From a checkpoint of a small transformer trained on Wikipedia.
Size: 13 layers, width 192, 3 heads of 64, MLP 512 SwiGLU, vocabulary 602.
Each number is 128 + 32 x the weight over its row's rms, rounded and kept within 0 to 255. Layers, rows and columns count from 0. Numbers have three digits each. The size before them is the row's rms in percent of the matrix's.

# layer 2 MLP up, 512x192, rms 0.113, rows 4-52, columns 0-95
099:090128102142108102100119088135116157138158129051106138158150080118167145144151114102157062171161104110132130172164094119128197079189165122147143124094169090122090056136108060128127098163158105077080157124129148122114048168070097177137149160112065146162066080145118093151125163152136133135
099:137159083068097129074150101131188146077104069147124130136165133082097147157123128173108116078141061083147145151153122164154091149084112173183086047081164147111122139129152142186114116102170185111140081107117152164109161111136170087116146136154212158103057205163140137160120091129098163176
100:162149160138075097151130115123116099079167130133124158102089103152103124160089094145096097112143120102093135091174139143135137128103128174154073114121062213076134090087077179136117072150108149181166084116090177175087138155191129101105157115085149097171135166126164143084188121163166216158
101:160127179117135114136114084153121142189108066158142163136132112144121148085172121069121180074147098120102162096196121131154107076117134109133140167126088205153075103127100133169123110120105147168139158143127175199096178139107158082096142109111136088100151233088128142142154089180139136164
101:140143122132162078166081156131122119137039167106099146145127163098145130115102092158113167109169170086083129119166112100158149150173162153072182177140105114055146158155149143181091129136124100190164098117107123109162188088124118087129094080170187157088143170140191185134146144154091125195
101:089150096122162127122120077096175142160084149104123114111088140168135164109150150160131101093107173160161153167115113085129130085155163102089088148127172152118124070148107078130121109116070099093068133118143099138112040162091143098153162085126091158120038152108130119149155181151178114130
097:121141163142142126115159111045120096155087154181135168124107092089155175108114097170107175119161138103090132074140098148113135137187063101181146118169180070061137155123199122137091174093101157096124152096135091108138114097146148085128092119111164101102091161136126145156092112116146066120
092:135151145166190129145186133171178142120159122102094154107161073178164140165139135201169151132159155136135143070126112094069115113152083111086109132146101135083104111137105107129149163173073141138081103133108102143127108144136105107093068084091158134038099119071098103103116137063094078079
104:184128208060073175143133134170122111113119072099193100150143169122071134116123111121093147146174179141157191143078132123148102157097082204167108147114140135110076086080159113144131140152149133110135143141194144066149151160119125128157121187133165117067116136126121155099147113128170209100
095:168116201171139157110130120130143138113071117187150149116131157139151154068066075106099132170196164122090108147115139115115106165141136096084139170093120136190073076134151120135099147123103076148175071128092174185164113087123166154142129130124121100144166142174168092064106153087106144149
098:187079172179137107164150132134146121155111136125142170140167178123129103151116088157122143154111154102135154157156100191084146151086113180084145110085128070094078166150169130098148152103080084154151119194054118115111131103119118183106105113207090131183077115143126115130095135128065134109
104:143138155098098174103109147158079148127151139101124083202145165151060148139186191099103096151066194065067172094145161082122133138103138177105128097137081180110134139121147149168120139185175081127069122098125155133209069104117174137098073147163097065123118155117112164129159101101124075121
100:082181084109143107124150129129086176078094115111139152099094091137096100115162178192063112209088108143132110158066151154084123121114161137068135169175126151179153134158145088083143162138096150129086114141141107118104083108196122055193094144123140122167147160093158145135113178171108107125
096:126124106131131109177145182171165123171140121181118156073109074091138091138091098116133133163098118147128158149128130093151116168134113114119164139104168128189073075172097109081168085059126097117099134158176068131135134102146105092122139113174103065102122124162150171120123174133146099165
100:149136178146101106085135104118168091161114146177132157153125096140076081132166121129085122153162138111137123101157167094117131119068100112169168127118092169137067165127136118115120097098087136163133124093133176127113115129102091091130099073147117131190164103126104129154118091132077175172
099:099163154093092112124129134059109127066111059110153120187137186138095115129112084094145144100123146143096119123117121122155165118166188094062133163116180111114146151069128081147143086066146176121136155115091187064118137112118111154091164192093089138169142076108134062111114072123083117111
103:127153073134190136102104121170151112102146096122107136046108090134127140165119079060132071095104076197144173101133107079138135169105106137129143129107119079097065124123133086124071140187172140126071108164124154165138108113169134108102191117106193135165126076150161103092125111184113084081
103:136095102106169118153125082149080074150157099096145143141158139197101134169146089126072142099102086146181138076143184147068113130187138112062125133139131148109092070136099142077109124135158130159157161164121098087117081168091155153141160163123115138127146165129103094107132129147074097113
102:142127160111149115079145075153176135125163082147098164131147213090153101148153131137147149117097156196148148169133104150075115132141140150052090091090123135169112067215089105133153111102093108142128187130095101098144126098113100108152153211089126160145137100104133142076136167088132104114
100:089113113056195210169116165120098109103123104182131142154137147107085128117141137117105120118081116153105194197107108100136142117176155158157159080112106116146110132124137104160122143134126128072129134196169158134099092127156098082101100119164140073083140176103130175095077188124125104058
100:137141121153103105116116104158161153154117117171114154109122163161079068170097152187104067101104093104150109134090144116159156166133104112145076156164092120121145107136128153110135136094120179158171129096125150099154094107166141129129086145181140068163129161107125149051034198143106141109
094:090136136141177143161158111125181068156167083134156124071118142144084157222097137096133163172113148105123161078083165150139160146145148086164127176122091134105131107132153100108129128099129190147149112157116173132146119149113097065129157224093128102139096155104120179098116130119109098158
105:119124167082190135123138124107135166171091095093175151142179107136096132092135183111102092123183170151089133063138079139118145128105083113099086091103121129133147152110142072141138117179123111114152087116170120166058201109182143094159131169144130127202111136084158127136079148104148116145
099:103117084119151145157159128075140104116126119134148174132132135102129138126113137138175043047136106131170079080118158095199102110090111164189110109149113118121127100116173147185094065140076085165191133076139106105130159128136079076162127124068074101186161084172108182124173084177110137130
107:126121104106122125180141085110087099113132094130127108100136161137144162050084086140102107126161147116151091110086103181193112144177125104115152169175123155125146113123161161106149126131190161144084153162154090106101098083176102136087092145108156182068132152125125145146125128112123150157
103:149154150161162156123163113151104117127133144086148219148077104096175104116094096173091168132064153132112164159146128166123129132082132145074095128161102179072127107121134175155124128132168143148172155055173151103078111123152132128165086129108073163138107103105123160121079172119174154142
103:174163089146143159084143142146131144067124187130081183133125115145138118093170087098149205131134127099169186168118153114184119164087147114150089087113115129146120104108100178170109104118136074151160172128160080085116197145126090096111124127121176105108102095093178108120178085122147169101
107:193151151141135107167145117121129085133140094075137119098116076078054074163084069102117138143142172074171122143123147142184215144137079112114107126115127152180146158163126142079114151094150180197089152165110157129159094156144161112072118099140159114118112158125109134137036162149122121132
096:103185109133150173151155174142140161063106160092141114171124163200112175103138180156122135077114184075056089090194154139179073158107131141150124133105118103148066122142096065156093115159155074105104120111093189160153112140134106142097131055131145173072096138144172127105145118150111163140
098:186115128124143118156148096150123120141153112116091156176105127131131123106107153185134156137101132165152118174216139094123103110177133129117050122112112168079130142175102086125139095156153197098130142114158142092095141130164136078175167088154073125049097170104114159167102133114102181106
106:085101136110077147167121086134092105130128127118128125154095115160177066098115135175124093132139171090084183088151078121101133143111066169125145073162141118095151071149165138134107110105090154096059127131076173155165210184113095105136091174141107098144156144184122166125178144134091089101
102:094160057118154132109167117112146089057118112102123136066130153227186179127081145149094132119156064143165076172192192060142110100079127144138125124120075098145080115135127092142145136183183126143125147101139183120146142160139163107107097137135179175130199073124079142138139114154097153117
098:090143068129166131142087205109089108095143143083094096105108163130122130165143142144155105204141114160160163088164162116084104100096120083164134145141100145134148163101160128156063147149081118150189128079099100161155086152135162118112199128126192166160115137120122084110082118146119161106
101:132100203141105134146110109118076155106125090175157149064147114094119131134142056140111145128137112176105140127080088145156153109160089110131152088046200163107167092121140132143101124086070099157168148167099132148087146112076120134149146135107127126137138108167112076116093098142121089147
100:127105129048094148093180112103086153082102132112109177113103099177107125170180148123195089126114138111127155073186138125153088132123108172163175127092090084205073165076104117136114114188122172130073140166118153116187172128140138147152119123135109153178145095167139071152083148136133131087
100:136087090099122121106145182168083108098094123124101134138102074150125140175113102200165081083100188123097128063142120107106110100160149170127105150196133180132147162121092149117129079135167100134132151095166150173075096123099147087143090167133133094137137148112110138085112111139136100088
105:188110141180056167148138144138121131176191120144139110104151119128084166108133176124162157152122163111151129116135154127164091050095125074133106192114132154144146137168098107083106153080099102079173116135095152176158134104117129105091091166099132114120138172112141119147094114161119123084
098:116118144089101085119105123109106195163077123151108081081192167097176105101082088161153127158151116063174148123115131122094095085102177100160158146147057125137165140123123135121090091171115145104152134127153140068163114066171118093148116092090133077097145116144163125181157165085159122076
101:179128092174138121143159100148124120130099143184083158137126130118111148162163086152109126147086073091165134119120096205060102166156149073131150147124114168157084114100152093128129069129137102137160086148138096102125117151201104068166154161114160094131113111133145125125190154168167127159
099:179113152079154070145085117142137113081173122098163163148175131125148091163078073145146133094130155108128201070066125097135178136166152134091114071121162149167109086138128125126133162134125075160086124141108147109174138134152104190148117110200132134189131086128084149181132206115103152135
102:122082114171110103072135115134185194080133127108105099134067114143124145137136138101145143139145137073103148174169101132162149113167158174125118154139165092145073134138142077092199072079125120159104148176131157142100099143121133135121149110148131117127068121068147096152130169096108072106
096:168145139146091116137121141206122103159113164103077150210093091118103126166100069090170140103130076159090152178139153149080144094110105157101124128137115126118089146142133065184168183125164137146107104074148192103158116112104181135179139107115122207165113103141114146145186119124163168185
098:078071135104159163125146111151108102080122075088139141155123091160088103147080129076124139142158153142081148149144175143146098108077141117150069130172122169091122078153105185103149124156087109130151114160158160135081110153154133079176124081089069094133125173121081136096153179178099105069
097:128147144136109097155143172171121092166088152074083206136153144190139143230118093141137174103135072147183143114167134084154150095150163105184095101209125078104190077181107150139127090099135150147146100190104127103139138156144095152127102158149181155081128151126096106144171131095107109121
099:117104120123111150107159130129142180151205142139184162139120148093149161113069145068087142093172084121153125186114102109188178153114138122121125158139118153148106105101100159085073101140100095090101138128149075117145126083066139132141148089152110077073142100151106072163163163147130116080
102:121143174145163095113095163141139149092113148154164136089135118182115126130157107090156124085173141155199198115113120051222109148128152143142100073125148154097104104136129113113115174090142156106120179152145136141162113148122184142145125170174128186174091163122150123168147146164162149131
099:149114067119122132175111129167099168086116121136133157119093092176170157196123052122130146132079169162124118162128146111163156085111138119156098181162151083164146124117095134144096121156101162179160111113171154090091160144051101108140089112095135162201103127087133086191143127072134166078
094:136143096133085168116144176154105168119095139157110104102173151120095092186133173086132198156153164163132197121138096176151165133175126109115081066143105088167135146110091081138135088091205120082120170137087154129092118149135123090145107107145080128156124084164110156157103137096138130187
101:190133129118089172149163131093112122125081107126127111158134091132083093107093141137166195132126155192175110128146116141103164128088123112108146074138129161168102104086157130122095062165083070091094077160121160098143106170154077137081161144131115109090138171141093127135140036123115109125
# layer 2 MLP down (transposed), 512x192, rms 0.0874, rows 4-51, columns 0-95
101:132136107111107103094123084119107137125085152123169098097136117108137167112169129139141102130160140122189108127132106103134096105118123179107126169139159135099141091104124146126158151136149160128128187097112117114199135173126156134053099106139111172072046086156114153105114056134138168176
098:154079102078117079115157139082151144137164118197103119127122151133077159120113138186158154111107138114142167174090081151152192096162126093133122050075065170127139144121145146109153135106086126083133133158146159107088109099123109102088101132091142136145091081108153146127128196116142113121
101:155170113105081116098147070155079111126146159127147108152124149122134126154153194135132113176111138068133122162104139100171209115145101130149150104103111102104142140118132149017173137122111118145129138176156172147100127100105108129107081125141087101106094150095099100083129182089115146188
101:138117055084164177126128080110154149122144105168172119147092170143144137177164125104121108246149101141108134081110091163110090064149127102093113072159156184116152101176104151108103150135134133090137204163108156140140143145136138178146107105121110166132163120142108139089110111148067094128
101:063153104197084165129131127121117118068123147150122108129129129174165078151155185129121101120124135165142178101165142112172110071126149117158099164166098133142133069119142133133074091129140081160135113106087128119112138117096089105178098096163115125224145110131202082142142061134122122136
101:118136061060110124132150155119147115140143123031134154119120154198149113157164196128134132125084069148117162116128136089116146101156106171082126124160108114212124068122153120120175097124090213109092119104165124124104126135147169122149126106112144118116129124158042149166087156179133118158
100:091132173151148184122124070130141075160187161114109092137103103121134161093130103185166143146161180165149125142169050121067200116101134093106219148152119100040100161161123138147117129154136144121139144145131129101104169159119100111083062099148172153074141165049106170109096131164131158185
092:157072065110103181135097117134095119133121148111108122140152141061118101111112164075134140149093114133156129172128128046105162086104095140079085161103108132119121165127156112125138064104171125152179130066110124182146117124163136100061208134118126193046085156122172120140119142092120141188
102:128148134130123085103124079178189165130075163167084111181128079074137115048104111155117127158173071179155095125127122131102117105174132133123149124139111100113146110137086125114111106107165134162149115156172169108155092132097149110107139155137107094151103092124085127099101162111096057049
093:143113157117167148143167117170132082131121155143128113100125109138176158104122112135100127087111095102112123120115168154160114177176133116146157055102085149102159155121147109176120131138115144136116123142131149047123156108144090119162102070137150173146114048123073146186143150130185126159
100:084172146189206118140111113144172135160143130094107085070143051176094117093095096169136129084103159081089152128120130066089166119144162135146166095131085128157081128138122155162101132164115133135062155114127125094079101134093140105147154059140170145134102114152118137075117133108119172188
102:125154123130133152136168146052160123097119145129126129123136151091117159138105152160153166149141162138156137132073114133179137037138198156129092081138143189125165170148176173093135166133130149135084184162181129097147126108175113079144118134179137179168176155116097109142118122097161137140
103:136178158116105054145134108125064086137115115159123124161097098118150131149074093083160123117099072130167090085173145109152137108214144162112132155113074075144132116099165111122120155177124126186170175123191185142106122135138134112071138109182208098140201105141108125112074081148139108166
097:076119144080083131067126071124172140153102190110148076073081113165156105096103092104078168085134075209192128110139102111139110140114161183080131124140159112146130109101145100142147105142133152184153174134107110081109201175148118134110119146155093172084119121143120142075100169122097117173
102:134153148146092202141080140078120060110119176158129081105110128110034080172122124134169078185147165077130143174131130083140085130114129136061094075122156186102122149147095161100137145162184133145117125100107138076121152160107100123120172142112115135059111107132104101089104079122154164124
100:080155116157120095183094151135167171093117118114128121171176072163096107168117113136201094083151120125113105156138104176082124171153170097053148140140134076153157076111126128096092118131130063108085138187152114099157116114104203165086190166085126091099123150152177107116147154115144117117
103:126129198054140154150144175116117079148128165142154092129177129186148155147211139129169120108156106117098134132079083111147100163110149175117059121161146122127134140126168114087223125128147155070115157170166117101087102105095136144094174164111124147104096166058082060086113126093100169110
100:152106127138094147149119169133158128043157133116189111219169092160120118115112087101047143137115190111083148105158083099156161114128143071122107142145186066136098135104163168127173123161117130117140144180097071120137192099179146078039115136126111117132131051094157114112172120135094133151
102:118123136119093082123121168111183179065161118160140133108071151092085170084104164126147088138116127136211126118126065167220116129069145098085104118160105148145107102100044062169097164091080119114092114147171142202123147066135097105121140127113112085157165107150099147108167115151121104107
101:093117140180103114098113086075136126049110096085164080144081096157133082097124163112095154050121121092132162126068099170125152155092105091138157168107153086171123110092141084140101115153139158099097164092184119134109175166180136130131121162129185110130152130164135085126192156088134174226
102:102099132085164150092120135119121138139059065141114148149118074090135151080164166091119071122131117092173081097082063155112074141139151118112129115109111122090122129125119130159174128110179149118160111106125169052155111094136107105089167039108110157102139120122079139109123131085124089166
097:134108089097121082097176046134175088109112178123126095088194134114182146065100117096103173162172120138094108055135156135126120148160074172175156118157114128137067122129102071150113179090051079115079102148139140170124064156128183162138153122100112082108159156118136131103120168165069121124
101:165089120115129122129148083113172128105128133130093167150078089104152126125138154103114107138176107047164114191103117167164131096162146121168118109117108101140094142099138088129177122175087092151093091155146087133095169121191125128113128110153103109058115176117109101157077166154086230104
101:166120164138105130103087149093127114167088133134079158123153160095113077183124135106104157093137087090105183117085194192122164137148187131093168155123213103067132095156161140068139110093120128183173129164135104175111180090096106094088163124119109127114104150157139076139160188097181097110
106:156163119084134155193124131101204151122123168112165076094087142153070120114106119164109102135111157088160126089111134113120073111147121110134144083115123196124157123094151164110126100096131129187044107121097115067174103095125150114085139111130128161145077098138126112103109141120110157087
102:142115206144131158154109119138131130130092115150144120118100127140090128159177145128173099147114115131147144116123163152110148185115158137199132193139133110137109154166165116102083176136139062102099143188170130156117101088170192102087132149150181149080150143122141145088165095096157113166
100:128108145092078156096148094108082124237149135137132154128076196113183054138142101112200074170135137153120124150159109143094107106136104157149119144088188078165092132107085106145138173110098138035192113128105120143150187089040142125126125136101146109104083075134143147148136137108107150122
105:068121143127161098131141153148141141123160152151151098116161130135151099091090123170180176144039111131069138189197104078144097125111167116114134120138168174127184138192133143128105138126115081172142111114079098152071123201067135095113129069061131161157135094161112135147096100086127118156
100:137159169173176151144155146133091113120140123130162128088089140118152122112145143191128121138125098096102108125111131070173119151068106108058175139113086096178171108115167197168100129160117082081153114085120134103107075152132174090045133087155134105131176155118096154126066131090089094117
100:171100084130156154130138138108101135171152067058138168124160142117105145082094140132161141190109128144072134120111122102126098153135121063116201130109041073128156177132108125107120123181109109193115059056065124175154117132113101139155102179128092084185110098124075157162138147113115153175
104:057088175103107102109091066114124141078094154093171148096102186127162147131179157163130131124107137115139087178154109147132149142142059069138155101113094125135103158178062156139115143117104141173174156161110166156106075142181050113142210125118129103126124160175088125177061079131185146092
098:198106105142114101127133163112128141112135130031183118140114118112053111164160133092066085123153165146151133116156098073181138126106117132130077119143105162066112110111146146115145111169105170124090054142128145127082145111084144140138145114143086088123162194156119180137113098157134159161
098:148088161107134152110122167130152158148082088171115140132148156169152145063111070146108155063164133188111106144141111158158199105118200119146134167106127123154105111087205138149137170119134126107149167122127083122091149065101106098101145124142137135140126106104135121138118093107078068139
100:144197033124124125190215130108112121139131108149131098130145146139148153111082178120136132136086192153140116129181132114165101129158141106108141120118111061123140157136139129060112154167114070156095169128167167162166091124126095129099117146142156100161131142151105235146136232062164142121
100:143106062139075117087118132063118109140140119049105130097149064162102144105132132116126121120110149106157102162118143165134135173100150140126127166065095126160096123154151157102113144102132113172146143062131120172155130170141110115127155123149113157154195144170160120122120081117173111166
101:142168102105123080150071135124133136114161135120173157119088119130156070133093153108139118107139108117114145087147113104086192140172163122103173157045125121071123122145096191183113129167126138132102163097121176151084149120130146057095152097105115110167089133036172120133092082202203115152
105:080135139134093132158106094164116125164061109182124199124112128183140105115182121120103115111166096109108163161147108102076159130128144110102143120089108064172098105147104138168126164132098150174116164181104174097156147059146119113140105103172069136065096141107164218106131223133125162115
095:153084154173149106114125137130135081112105098135141157139107055144148127142144140132120133153078082161107141107151130116149142131142185116098072147156127119096172144112090112129148151171148116148154114142080147077103163145136178129167107143148070108119114097183090116137160108197105110144
101:107137083155138127098149122092112081174174191114137119123104097199131134064151158157174122127115108110140157100102125133137142101028113131101146113134145105181176156121139142112097103180155143096101149132146185137125185083109135129060092169104172136178161129181090166164126138196196142210
100:083126164166082138188183097102123139139068142104150143132123167113130115100139091083107140132085118077108141108204162130104105138079077123173119072106094086125120100137119133069134132131176142127153094155130134166103089123111149127115174034107183147138059102191084117174127083107087090153
105:150144167086142128136096125112114161165131178149144155174125137110095074174164174151153097130180169121109152089079188104131110094096068151143095097137122122108152095122150161177174185129187166100099158164116106105097168130098159159140156131137152096142124058194079077163106135108064144088
098:116089127102149174069079107179137110155161121129108111087081091145157158166136153112135112142081029120123125134154159114092057128145095136149131102124129102051152135111093118070103143182064158190169096121161165146128164094134186122170110123198143184104140201135120096174124083107151107151
097:181179137112126132113139146128136179131116105166086124094137131110141081181060125151107134092156134161146147089164174164165134134211133129124134139132146088207129114090139129102089119103158148122156060120094085148121080191119169100072127151134149126143073118176149125163130115107143090160
098:174102092139128079088145101167093188109111146141113103097088132129151133110178142143091160129115154129128131093116114139122126065124140158132138088112118146135081156166082073171094114092095106090119094129162083128129094124082118121195071151149159131053057076131044149147125138144161090180
097:179178155067092092128109128150175163196115074084158158115087124163110090101116142098168131169132170106121153055137149166135147126129114136102153080122190154091136097124146133137147095127125123134177119163192130115114081175156134142169116125136124134122136087088121169113171187131088152146
103:136122076135115088143142074127147130147080103065111189093159108134078126103165098096131124094084101145150042146137169104146163166152193142144093070117064223134147153166054086128166168111032140130157057127163151148127119116128122133086087138152138150141157163096143089095125129115089133097
096:135123128153128094064124165136123138090070107151131127125082097155101138108092168113057035160191176106121158071098142156178125156145138116102094102126072174104109110181117092145171112115118137135098107131137066144126140157118083116114190127178149132092120112094055145091123154161117102147
094:103118135148151119096096137132127128094113125127090175084154158099119234132105149127127140181123114187137111112119147105173088150089068169116166095119083141082118123134108120120180131138100101085144199115129116145135087106148146168081184093137124183061147102074132086134100092060071097161
# layer 2 MLP gate, 512x192, rms 0.113, rows 5-52, columns 0-95
099:127126145134101125161129078169128115154116101166151102105131121105120173075105134078189162140160146164153155163088185087193170139143144105148086139157128138153115171103180114121133174105095075108181170124082102155112149067108142134105178102113114120147143133119155158154105140164151099141
101:115135087111155073092103116112125135165121150126083154075130126097136075121151120143173110080085059166152091118168164104200180133133118166159179122123151127189145111128154134137141118135125153146151124092128161037117111150153075094163090093136157095150100126107135103152178155128080161064
096:084123127085101165114121162174146110118094130070168143116110060153094125156114118166178166107089145138116071148094182157121144177084150101132090108127110117153123110083128101086142082135144104076116194127127119148124135094145184123099117100107134154166082074079075165100117144112162111103
100:106148165140142106091156176094151164133144172129118078135065168122132113087109104153109159128142092121174123139140089156134133145145105130107069130090155114128063125172116137125178137081085104192120127114101105154112164150177125174165124138183090124079176117154089121155090119101152141176
101:147155087116136133185116114047112182142179063150146112054134141166124125118161131122131123089083089121099186109168175098150080156105113203124180093182148125152107129096149153132093120160131134134117171103150092154120069151186173111120116113129075093148152108159095166140157138046167101157
107:098119091120083062164097133097182158142113098139168131170134118117137112059119071153109175133138182137166129199141118116175107169130169149082101053133109110129160140126102093144156095120139086075166135174156121103098125122141103187161091143122125073157110098172128158157138151164106167086
090:102059053132087193155077152083116150113165090105150110071106123189126179165146157176112134105137163147147093134141184097140143106137138145162175074118112108127150112115155132103124177144154158169137124086091098129132118134107070171107134126094161132120112109148141086114122149169129100078
103:126089094119138194126117078117142109129168147108119078127073158154114146147210170139133114135096104132059159160203143114153130121089127131153130078083150116144089145091088118165143173147107076123116185098106114084147147068136122113106160124117135092134108127125171192150145132058182098199
089:120126132131146123128113068210116085162194156162111080148201135171179083079165126185140112109028153141125129155116154090104120103174093165092108157216149166068127128144143102105084154132114122167113110128121077156123141118091144141116126141127133152135102088148137105144057129115136134147
100:166158135101095178220159150145090161170132170138121110133146162158152150168113112160134166108081096096196178145173124136134181121111103122113152130178126159089165086087169127133144149104154155196107137146150102128120098135091120132182073111166149113179149129177106126128140147104126096128
098:105087114130120151121150125123158134123133127180140098108099186168124081045100127132152151179120146119070146088147190123141121166098129184160110163068142061159198144145165137121127156113104134180119121049133119106144145140108067112159152128182107077143148100174047156102141086073066096116
103:152115090154168112106091100138113110100153132140100145080125129162155107130168085124092118110100162189098104165147131092156074186144135099122174127065093175102145113115118148167120175106182096108132142089113092143053142183109104151169207112157149126143133134134115120118155108071095140091
096:109106164082165162141128092112114124119085083131129091122069168094053149057086129087137187088112091163087176159093114173086138099114123148163149128131155089179141154134147125138130086091164156077071149175134192131141094088135140135168094088101159114101093089078157143171168129100187123184
101:049071089152104098147114141158185106136123106191139119103136090140129123152120143105195094128079106168080090142093097101166113143128144176090108115143156118094117067129093121143149152149086149169193138091088088063145088083113133112198120083129177160176124159092098112139120168133133084142
100:101096074073192121086129113148174066121174208092139101118110154097197111138177097075118118117135103139135149132147133156153114123140120109103128152125133124133076080125156169084184117125097140148128036172143129133204168134142156159101141132143137071097091139136088159179193114089113131127
103:064087078095056121171113113107161137105118108094079107099101073075098081147124112075132169081081077114119128075171133110129177127129136098103147099171072132157153135107142121158173154129137144149117091117163127159121082126097086108099160120113158177126152061138128185086122165134186129114
101:108085104106132120140081138088150174101132101109111059122102155151077113125111113108144140144110120118177109167147168113112115157144100156161153174055031103152088129162130130132127082148119133108146112078112130087118117143152055070098092102133158106180110106131094121161151136134146165073
102:083174104122138114142177095120138156137171126091032096102094128164102111131109129109171104088158145143137101067109132090186169145148127156051166090089149134133184098178155148129159173124128118138130122076064135164177155124116163175193116109160136100158162087113129147100075121144104118126
100:088095169123183149135115151180073108197141174102153176087139152163098125137112110116134064114126142088117135148075146209162153125063119141087136084106134127179119104134101124115126068083196126199201117163093092106141109139141160171179176154109108129151096085191040073112111128168170082116
104:119112162141125189098086119142134098193152124127068149122127097136181122094100118082181121104115093101089060099135123129113130135113114142095160153128079121101140143117091152128092154110199059193087167136099093138137094114097143145190117078046122151153113135134094124106143104159144082148
101:099131176098120174056107078134172102138190110102135079148155116144108107132139174098153130138072175132086146112135157152095078124110056130126078114107065130150081137164125094127145127127129082154109121138100171165102176099048123121104164155065149101138117158148116144133127104137133124092
098:136146124135181138123099138116079147161129075138144139164121199156124168071143112203130144106116058140144164099164175124098097150153146132099168122108122147161190145179043137115155108102222092138121112133143075182139098112093135057145112089111156148134144115166164150162155138126157103154
101:143122063132105166180134140157187134120124104117194139054107148107134172150090102073154114149080129086144118124116153133145119180136115099131131152139056062085144047124137175128163069208147156082123128113109082160189090124167174096136110131106145118154109087111117127090148137113095144147
105:090105120155099093186149062146099094102111121125182055082128146143188146152161137139154145158092116119077172161108155080167118127169115128068176162137150146171201124155129127190187160129148119138156133082113121140120162101107106135130084151142106136170140132150130121162135215121150167124
096:174086160122092126131072145156184159128092108191096048138088100143105139080152148140159107136069100134126109117079081136131162164134120127146148144125121106136096073068130151129113082159138117129138093124125144113189080085147118077095151169160107064131152056096086119114128146148152133148
097:114130058141102097150088170110070097177106166137109097086127146137138166107101108155175130122130159188137134178167094094198095121171089071079161158073094201142151122148096136138152132106153179136148137119167117060118067151141154163159108160146172184124096132112111105139161121125120150134
097:129070146124110118180129136132103098161108122145101093160063131145124122039170097126180147177164131128151177116120189080175116166126122103144156153113179171194137097137136107148156104136110147183157116160177110119143132123113134118162102091106129098125159145123165135098175145129147075143
104:146085112171098145128109088164115109149119134156071125069147103108237091093153138149114160110111087126159147127120100118096164119120116044081101101115090138114126088158194160121168091140137126112133175148124139041106144043133172148162138103153141076134200101138128183110138104113114112151
104:141167090128126158118145131109191119129159106140118151104152172135174128091106148141135099144125154138152142182115121081159089131059192142148132080092134103140116104150147121143209180142174115084124109087101194097109137168081168139142096119069135104163070160147107192184102120094115126116
100:167122089145132118156140162136139214172098129109141169118118117190133173145138189093117159123131151146165137110148148121122111129166136116158110135097089108123121144098123157150101111142106119192113132148149130128146092138135127163131069122180074085123146093160079142127092116050150102102
095:071061096161168123140108079098103109157212084123167116148169148181179127152105136166103108138169173129088140119095138078165103108068145160164139059139129090179154084131154132103101143108070138149083104134144184119101071156100148129162151118174162060117149115141146175150128163139169081085
097:138076138133143100168158142127176131109141162135160122135129169088075076130160146109144106105067170175148118068102210123139107182126156119180145132098115176223149103095111138083149087183072164138107119093144066081078156099065147179238128143115144177133124113144095127110161149121106140128
098:099056112100119145172113176111112100127150078125170129100099140158114099104158135213118111134172172137206152072130120181197158080151099170156140080124113140153140085136138125145140167130182140168115152137086111134164112110086189141128115128087134145116115143113143169221160116113172094175
099:102108092096156079077120115084131143091146173136159139159134108163111180150154082092175083138135131111121162050194080066185102189148064165158164095103111140150151115180096077167161156172087159134086102108089170088110111096134104129185121156146147183129096106114121162162151142095111117150
104:083091070094097096095131152151132143132074142142117139104202180121119151090167179189106107091124154148102101116137138129133141118176128098145144106097058147100163136152142162113097140163176099140091140091095134109100081119171121118127112161104134115126146070072168183146112166080141169085
105:102127122126135059060109118178081084119118141148146119144105137154152105128199106130135132091089063150116114148097089122135115192114119192113143074117113130101120168157163160146088053166148109130110104114073182116119142100103111101213077145160149144073124073181073156161173168142119131079
093:129146123107163149180157118146113119141152098096134111138090138207181132123172188109147118144143119109113081150084149103143138125094108121091096124085071107128171136123072107083168131193189178066129154110106134091080198151130109085154087124118142112165112124197132197111068132083103125134
101:127138093151147098122136078161170094125133141130120092086119161167098088133101102101145168155140133134129102154150163179175180126125099099087145058081122157190118077128069106101113138051167107122089112096102124125177081146062175170141118111127115078097103122104104154157097104089095081192
103:117125142104099105170084132135146163098131150169094043167077197170147128124150122095115150132135105144119113135134178148115074137123180136144134167106167168185161174170110147156156142127081117062156174097071060082079113116168051178151078150128075199153124071135098155118126156118134125101
104:127085102084112157144078121184181150138165068189149059147166116176099112162187093167099159197161158133115159096156143118183177129137132140110131120079112081127093140106070158174092127128162177130144115162128149111134105136130112121165107171101121143086094150155135151170108122132054058117
098:126052134123180143107149165153111200154137125103124168140065120096172097137091148088102137110115168107178088116172136143124136149140111107071107139088126175164059134174153106132077080156095102074073097148145096147158094110104116126144133088119102149158109151078160112104129134107179126080
105:151050150133128099087130141132184107144138153162120123162145170101147141087120110084125147093137120124108146141186162096139125125122141078150153122118111129096133135081064166151148129165114101151089118101074123156118083137111172134164095155153112083110140116115095169091133096173149070103
098:140095117124063117123161156129157080154121207169160112161121121137067100124134115139122110159146060143163146161134201129111177122154102174096111107190169096119166109132136141127157144080142144056089117178142125124177146106137139160127096121120103140165079085132119112135127142134103118107
101:090086130171129130118112094096180155104170151153075104151138116127097128110189153157141149149149174167149112134097138126180157106125148099126185149110107148096104101158069212092131155079190104163150122193067122134113172116106120129143142094124145050168190091116144125144166134093158127152
103:139090155141141070168134084138125154138109115155175135144149106125136134063086076117125066149142190116137148086139094120135127145133127071080111082135039125100160115177130082115152135122092066114122126109152179094096131164076120116155140133153188120214075145116100125080147150181095148098
094:123159157125142170167149107176114141092149160153116093119153164175115138120130112110132121109121125138124135159146156073132166137141149081172088122101137075092124111075081178117112157157114148156164136151098152079090102116134132162114070103120117120081064116165170126183136169155137128130
093:078155156095127135119143127121130117131099088178139121142100112098139166125126125155100092140190166087147119140085093106209162088117120148136184140147142087141111118133139195157169100132138139102108138135152141169091087108076087115157077112095159173133140179191113185137187124128150095137
104:166131098102110074125143162155083068105147127139136125105165138129093150072113147081182116102154078144089165089172139120150153127164141167111103136140180165101109100085159061158150070077138107132162115089087147086113136098091160105158119137156088186135061112100070150182088117091144104145